Weights of a small transformer language model.
Architecture: RMSNorm before each block, rotary positions, no biases in attention or MLP, untied embeddings.
Training: a variant of SOAP for these matrices, 2662 steps.
Each number is 200 + 40 x the weight over the matrix's rms, rounded and kept within 0 to 999. Layers, rows and columns count from 0.

# v: layer 5 attention value, 256x256, rms 0.107, rows 18-30, columns 0-127
# o: layer 5 attention output (transposed), 256x256, rms 0.0847, rows 18-29, columns 0-127
v18,208,162,203,187,137,194,186,215,195,152,152,209,177,205,234,289,155,269,226,279,249,132,197,292,232,101,219,192,118,214,222,239,213,226,246,199,255,255,262,185,236,225,220,162,121,108,270,161,215,158,162,184,172,190,170,247,255,231,225,215,197,209,261,174,83,155,201,245,152,172,229,307,237,134,250,179,183,184,222,231,191,310,285,84,233,194,173,210,264,156,160,193,226,193,291,180,148,188,165,94,208,128,237,218,280,223,256,179,165,211,208,213,189,265,186,266,223,287,218,208,311,280,280,258,318,167,160,189
o18,172,164,205,163,102,262,201,131,230,175,159,196,208,222,266,154,206,238,181,218,282,100,194,247,150,170,86,221,145,196,197,170,87,195,204,184,209,160,344,226,165,166,278,158,163,136,181,175,181,223,237,184,218,156,131,255,249,185,221,243,268,205,156,224,171,220,174,226,213,176,194,209,176,257,127,197,171,162,144,253,239,297,200,154,264,334,198,102,193,169,229,177,219,103,211,162,234,228,209,281,187,245,234,108,217,220,196,201,183,173,239,195,294,250,202,211,233,283,311,174,238,231,304,139,213,172,173,215
v19,193,228,197,227,92,286,271,187,179,131,118,163,161,154,208,201,259,162,191,142,200,185,168,144,211,156,183,167,115,204,220,175,201,146,197,184,286,152,228,190,166,147,208,149,154,211,177,132,200,118,243,240,224,145,225,182,275,260,193,184,218,225,212,174,258,101,194,137,184,222,189,140,202,221,205,108,211,219,189,256,259,205,131,246,180,258,108,291,150,183,96,188,147,192,174,52,117,150,252,249,137,163,210,185,197,162,181,218,227,112,204,132,216,247,272,240,171,125,192,235,190,214,270,172,232,228,210,198
o19,346,197,277,159,84,145,249,354,187,178,227,256,214,173,104,203,206,260,139,107,229,239,240,155,216,131,114,160,146,160,172,223,122,130,187,235,200,162,172,129,183,208,204,182,220,113,231,202,222,327,113,269,197,156,255,255,278,171,136,213,178,153,149,195,224,133,191,225,156,207,223,180,250,285,188,217,142,188,241,203,154,180,215,229,211,186,222,154,126,263,220,202,316,146,181,208,189,188,226,159,160,195,208,129,212,190,241,225,243,264,232,215,193,255,194,207,245,195,193,238,142,241,106,329,288,177,187,203
v20,212,153,232,198,245,249,114,167,197,133,154,205,147,274,188,226,227,166,251,235,182,196,216,167,167,186,127,163,170,214,191,268,161,227,186,245,233,225,208,186,186,250,108,231,205,217,235,158,234,206,168,235,272,213,150,280,214,163,217,231,135,234,311,298,250,282,212,234,181,236,200,143,133,183,227,166,176,152,250,254,218,245,178,243,208,218,261,206,186,180,155,174,262,219,147,199,211,264,163,193,207,141,175,220,236,227,227,195,177,233,207,228,190,163,95,149,210,195,217,248,211,237,198,274,265,128,150,151
o20,245,174,234,247,164,283,165,118,249,180,178,176,140,155,109,328,204,79,213,203,281,161,196,198,225,298,194,177,246,141,210,215,177,195,246,168,184,170,201,166,140,185,181,176,94,213,154,207,193,182,218,177,161,151,233,141,133,151,269,272,193,146,210,179,190,277,185,187,220,210,173,269,170,166,294,151,165,162,178,176,235,63,137,231,278,218,211,175,243,208,169,139,133,277,268,201,77,180,246,216,252,231,300,149,194,162,248,258,153,275,253,207,172,256,288,182,259,111,245,185,187,165,192,145,181,172,269,194
v21,270,194,164,189,225,134,240,249,183,242,274,256,154,301,162,202,160,255,175,232,256,163,270,248,154,159,237,294,236,187,252,155,175,255,191,251,200,218,242,281,109,142,195,184,223,141,236,183,188,141,233,154,250,219,232,167,204,262,210,226,204,264,260,203,189,231,188,109,174,267,217,276,196,143,262,196,188,286,250,193,187,201,257,215,140,113,261,168,154,203,223,175,200,111,216,246,132,200,217,158,268,202,289,130,206,228,122,216,219,127,198,182,167,223,196,305,179,215,187,218,201,234,200,182,167,262,224,239
o21,298,240,211,179,289,158,287,264,188,163,253,229,116,248,236,229,228,302,256,191,311,243,227,225,152,144,224,209,213,119,189,194,149,147,144,203,215,164,214,272,228,113,71,255,277,244,201,265,161,103,300,128,192,215,189,220,316,218,184,254,172,278,185,148,239,230,275,153,238,152,237,126,180,158,232,193,334,196,233,182,172,112,257,184,197,164,160,277,262,96,223,92,243,245,223,106,257,281,127,233,150,180,282,116,178,247,209,200,125,165,112,183,251,142,196,213,175,209,210,125,208,220,156,182,221,177,205,187
v22,216,217,230,152,139,256,195,148,165,249,212,136,257,204,242,270,195,247,171,236,179,185,147,178,173,294,135,177,189,108,286,190,157,158,187,86,202,186,296,151,189,190,177,205,153,193,173,234,246,231,170,165,152,187,166,231,227,189,111,165,129,247,248,229,148,177,192,232,248,191,178,218,211,135,178,215,153,103,211,258,171,171,182,204,106,203,222,243,106,261,154,228,169,180,256,133,127,191,197,103,195,201,206,261,236,199,182,124,172,168,293,148,205,154,250,222,248,135,217,119,176,225,145,196,267,223,242,191
o22,157,153,210,227,84,186,219,201,240,246,174,169,317,218,178,260,284,168,168,152,224,253,125,178,214,176,124,225,238,142,265,224,225,221,200,313,184,190,205,128,194,152,192,232,134,211,177,312,235,238,221,163,313,228,232,168,207,158,172,272,203,190,219,156,187,224,101,180,236,173,163,146,175,348,204,109,130,183,162,232,231,194,205,212,184,207,160,123,208,165,182,299,231,233,240,248,169,143,208,171,191,173,221,260,203,221,232,177,243,249,166,170,180,236,230,161,233,271,266,270,211,193,146,190,267,276,184,174
v23,157,197,154,184,202,197,250,183,244,215,233,120,199,185,168,154,230,225,258,206,190,247,132,241,237,179,192,222,192,172,125,185,237,201,201,192,126,200,232,119,219,221,178,169,191,305,281,165,244,170,242,235,165,156,239,242,139,276,185,144,258,214,246,231,181,269,202,216,171,169,231,119,214,180,209,164,119,211,131,116,194,206,238,185,241,295,209,196,291,197,213,199,205,262,247,163,200,227,239,131,179,152,158,299,187,182,217,229,233,107,192,227,179,296,272,358,190,202,252,240,124,243,253,267,248,193,200,142
o23,209,246,252,195,198,153,214,200,244,171,219,126,185,186,234,113,280,106,159,225,129,222,313,223,235,230,234,270,214,286,240,216,239,143,167,168,143,245,344,148,113,164,205,229,191,151,256,252,247,313,183,143,206,171,226,269,147,240,234,162,162,195,268,178,282,193,230,204,163,269,165,198,222,222,133,221,208,148,175,185,239,234,168,250,310,233,120,146,273,170,254,227,142,222,132,203,183,246,243,226,108,203,234,279,60,300,229,188,180,218,149,230,234,227,59,218,228,157,245,208,163,161,197,271,119,181,217,248
v24,273,235,209,251,218,179,159,216,120,203,217,262,214,235,281,207,287,181,225,109,148,275,196,194,250,252,178,214,173,219,241,191,151,185,229,154,197,223,144,212,215,226,240,131,93,163,201,173,266,165,204,198,132,151,223,162,191,230,227,201,177,219,105,150,171,206,181,176,96,134,161,191,163,144,266,176,242,255,148,95,224,185,232,192,101,187,171,303,166,195,115,173,201,139,165,228,209,245,281,284,214,174,231,295,262,211,248,212,183,97,98,162,214,313,172,211,142,210,158,199,289,126,274,172,202,223,221,159
o24,189,180,238,147,336,165,143,216,184,198,215,161,172,228,196,200,172,204,251,166,148,285,167,260,225,217,158,209,197,163,265,149,139,107,138,188,306,278,154,165,185,213,156,197,169,179,187,167,161,290,200,206,201,257,160,250,182,209,76,95,150,172,263,92,228,222,194,250,151,190,237,167,176,288,203,208,147,181,113,225,121,86,185,216,144,166,271,118,150,191,261,165,228,183,238,186,275,225,206,313,172,222,278,198,237,243,216,250,162,147,79,204,220,243,205,210,151,178,163,198,191,166,168,185,190,193,295,202
v25,105,316,222,239,271,203,228,250,264,291,213,177,135,232,224,177,201,206,191,301,248,170,169,262,245,250,193,246,108,172,186,235,226,195,171,258,210,207,262,218,229,272,174,154,186,246,202,181,212,258,172,209,183,135,124,151,176,214,217,204,224,149,199,220,134,212,180,183,133,229,213,253,201,113,161,225,204,286,216,106,191,193,165,168,158,219,182,232,86,188,167,203,283,215,156,226,263,186,156,126,175,251,207,180,146,167,195,181,198,156,139,225,145,210,158,167,203,173,201,169,221,170,161,227,209,140,145,168
o25,237,258,235,184,179,230,233,154,252,194,247,292,219,234,168,218,101,192,134,256,190,210,171,216,222,239,140,206,158,189,169,136,188,181,286,167,232,222,203,176,286,196,231,222,206,201,294,230,151,207,234,171,210,108,127,185,232,282,139,186,209,162,150,216,202,142,264,135,242,204,203,178,169,241,152,144,161,196,211,138,278,88,233,221,118,225,177,175,106,255,202,76,158,230,189,179,212,204,180,209,154,224,123,160,151,182,207,149,235,210,90,101,127,231,223,209,207,195,209,205,218,170,226,196,148,155,255,217
v26,276,279,204,228,234,217,99,155,260,312,139,170,249,185,182,157,230,215,248,235,217,176,236,174,212,199,137,191,276,250,198,252,327,216,193,139,266,163,234,302,108,221,194,216,228,302,194,258,219,212,133,131,111,241,173,200,148,273,232,177,199,190,163,152,177,246,180,191,231,269,235,133,155,171,83,138,222,234,165,224,218,207,165,235,197,192,194,164,146,201,233,265,130,124,158,224,327,118,331,290,235,207,188,193,131,124,88,247,178,198,257,154,188,159,125,160,226,131,247,153,163,228,156,203,258,182,155,272
o26,229,180,184,208,182,150,255,206,238,207,227,197,225,209,177,141,189,173,169,227,145,162,224,282,161,100,213,196,127,230,248,165,232,210,188,192,135,253,174,178,212,277,223,242,240,251,155,141,207,251,195,75,203,257,185,242,231,211,196,244,135,267,152,80,244,260,182,99,254,222,324,191,174,137,101,163,229,225,118,206,158,120,232,159,197,198,167,232,126,289,261,406,255,182,175,191,211,193,244,246,247,248,199,193,250,232,294,169,151,215,337,90,145,264,293,214,249,185,145,217,99,274,192,139,215,130,250,250
v27,131,215,185,181,156,173,203,157,146,245,192,173,170,190,186,203,134,269,250,269,219,198,166,171,202,141,193,217,215,147,134,176,191,245,196,169,136,144,152,182,218,137,234,206,160,289,241,196,272,208,192,242,213,164,219,196,240,163,160,142,139,137,219,172,181,242,214,277,186,267,137,228,177,170,285,255,214,176,232,205,238,162,138,173,201,161,144,199,204,143,222,192,179,217,155,210,221,184,202,237,283,223,176,254,77,207,124,177,147,221,218,128,174,237,235,198,277,234,232,229,234,260,276,233,305,170,249,227
o27,197,192,137,226,332,217,237,258,216,208,181,246,202,214,202,121,128,220,98,226,197,173,218,172,259,144,260,223,164,258,200,177,175,249,231,247,260,124,379,215,216,95,220,174,209,186,225,214,226,224,256,178,222,209,186,258,201,164,265,177,152,207,234,196,200,176,240,250,155,252,153,142,118,206,191,227,221,217,246,197,201,263,180,163,199,172,175,88,137,259,160,236,139,192,128,188,217,239,146,239,185,146,229,160,187,257,241,265,156,133,320,221,100,215,125,202,217,204,248,199,171,213,213,165,232,147,225,242
v28,234,96,162,253,276,196,173,244,199,247,147,196,210,205,216,212,182,229,224,176,181,305,278,161,215,238,244,183,241,142,200,190,291,249,304,297,173,216,154,195,192,149,170,239,255,259,255,128,226,167,211,183,125,230,219,207,190,200,195,184,106,158,240,163,123,196,214,91,267,125,202,217,181,235,204,204,133,146,256,192,192,193,212,142,214,117,130,173,199,173,192,277,152,225,185,232,234,225,200,205,139,222,195,233,204,141,170,272,299,194,188,175,208,130,216,132,215,155,218,144,223,160,256,187,193,261,190,148
o28,221,185,159,151,207,266,154,285,162,121,210,289,227,126,204,140,218,107,267,198,208,210,172,196,192,147,224,134,157,218,204,109,231,219,173,270,176,210,186,180,296,170,231,195,208,220,166,212,144,208,208,144,157,176,229,204,224,199,238,18,78,183,167,141,111,202,179,288,159,261,294,151,200,163,207,162,214,196,194,187,259,178,137,160,223,153,202,95,182,205,127,264,73,246,95,271,298,219,123,233,309,186,192,287,197,195,229,241,197,206,155,201,276,161,178,182,179,207,228,169,210,203,158,245,227,192,128,148
v29,284,242,235,150,240,252,135,213,214,148,164,155,169,160,148,154,306,241,146,351,180,280,234,194,174,231,187,166,177,258,225,102,266,170,180,117,162,119,216,93,184,131,164,157,248,178,209,220,154,210,157,231,158,121,129,137,215,180,215,204,236,220,135,254,227,248,177,238,206,269,263,232,173,169,211,196,121,146,224,157,218,192,234,269,223,195,181,221,304,197,224,105,202,277,219,176,255,205,169,206,156,219,205,221,120,261,198,219,194,209,202,233,191,239,224,320,158,135,84,153,200,284,200,179,202,221,204,218
o29,243,255,285,57,142,254,180,170,112,189,205,181,210,184,160,207,238,101,115,195,69,260,186,196,194,174,172,217,105,184,172,124,74,187,189,140,198,183,230,189,227,203,225,232,302,123,273,182,116,92,92,209,215,165,227,299,193,219,238,257,203,213,263,136,231,239,165,186,255,194,186,184,140,221,189,128,238,142,263,160,194,124,241,217,260,126,196,226,172,155,163,154,239,155,271,141,209,214,245,263,134,163,208,263,190,274,146,235,208,195,167,208,161,231,285,240,230,144,262,182,136,120,186,133,201,191,193,220
v30,225,122,177,202,217,111,254,233,209,234,175,164,221,198,114,169,150,143,216,153,145,174,172,189,259,181,207,186,255,192,212,240,215,123,176,190,174,165,196,305,199,219,274,110,272,160,181,203,219,260,213,128,168,274,188,255,295,139,108,154,166,239,181,251,297,201,211,241,196,285,112,233,230,159,111,175,117,196,182,216,231,98,209,158,222,205,152,116,160,213,215,215,171,206,210,133,187,189,190,235,178,218,220,191,268,253,195,208,185,209,257,239,255,257,144,236,208,189,178,156,217,131,146,204,147,260,174,191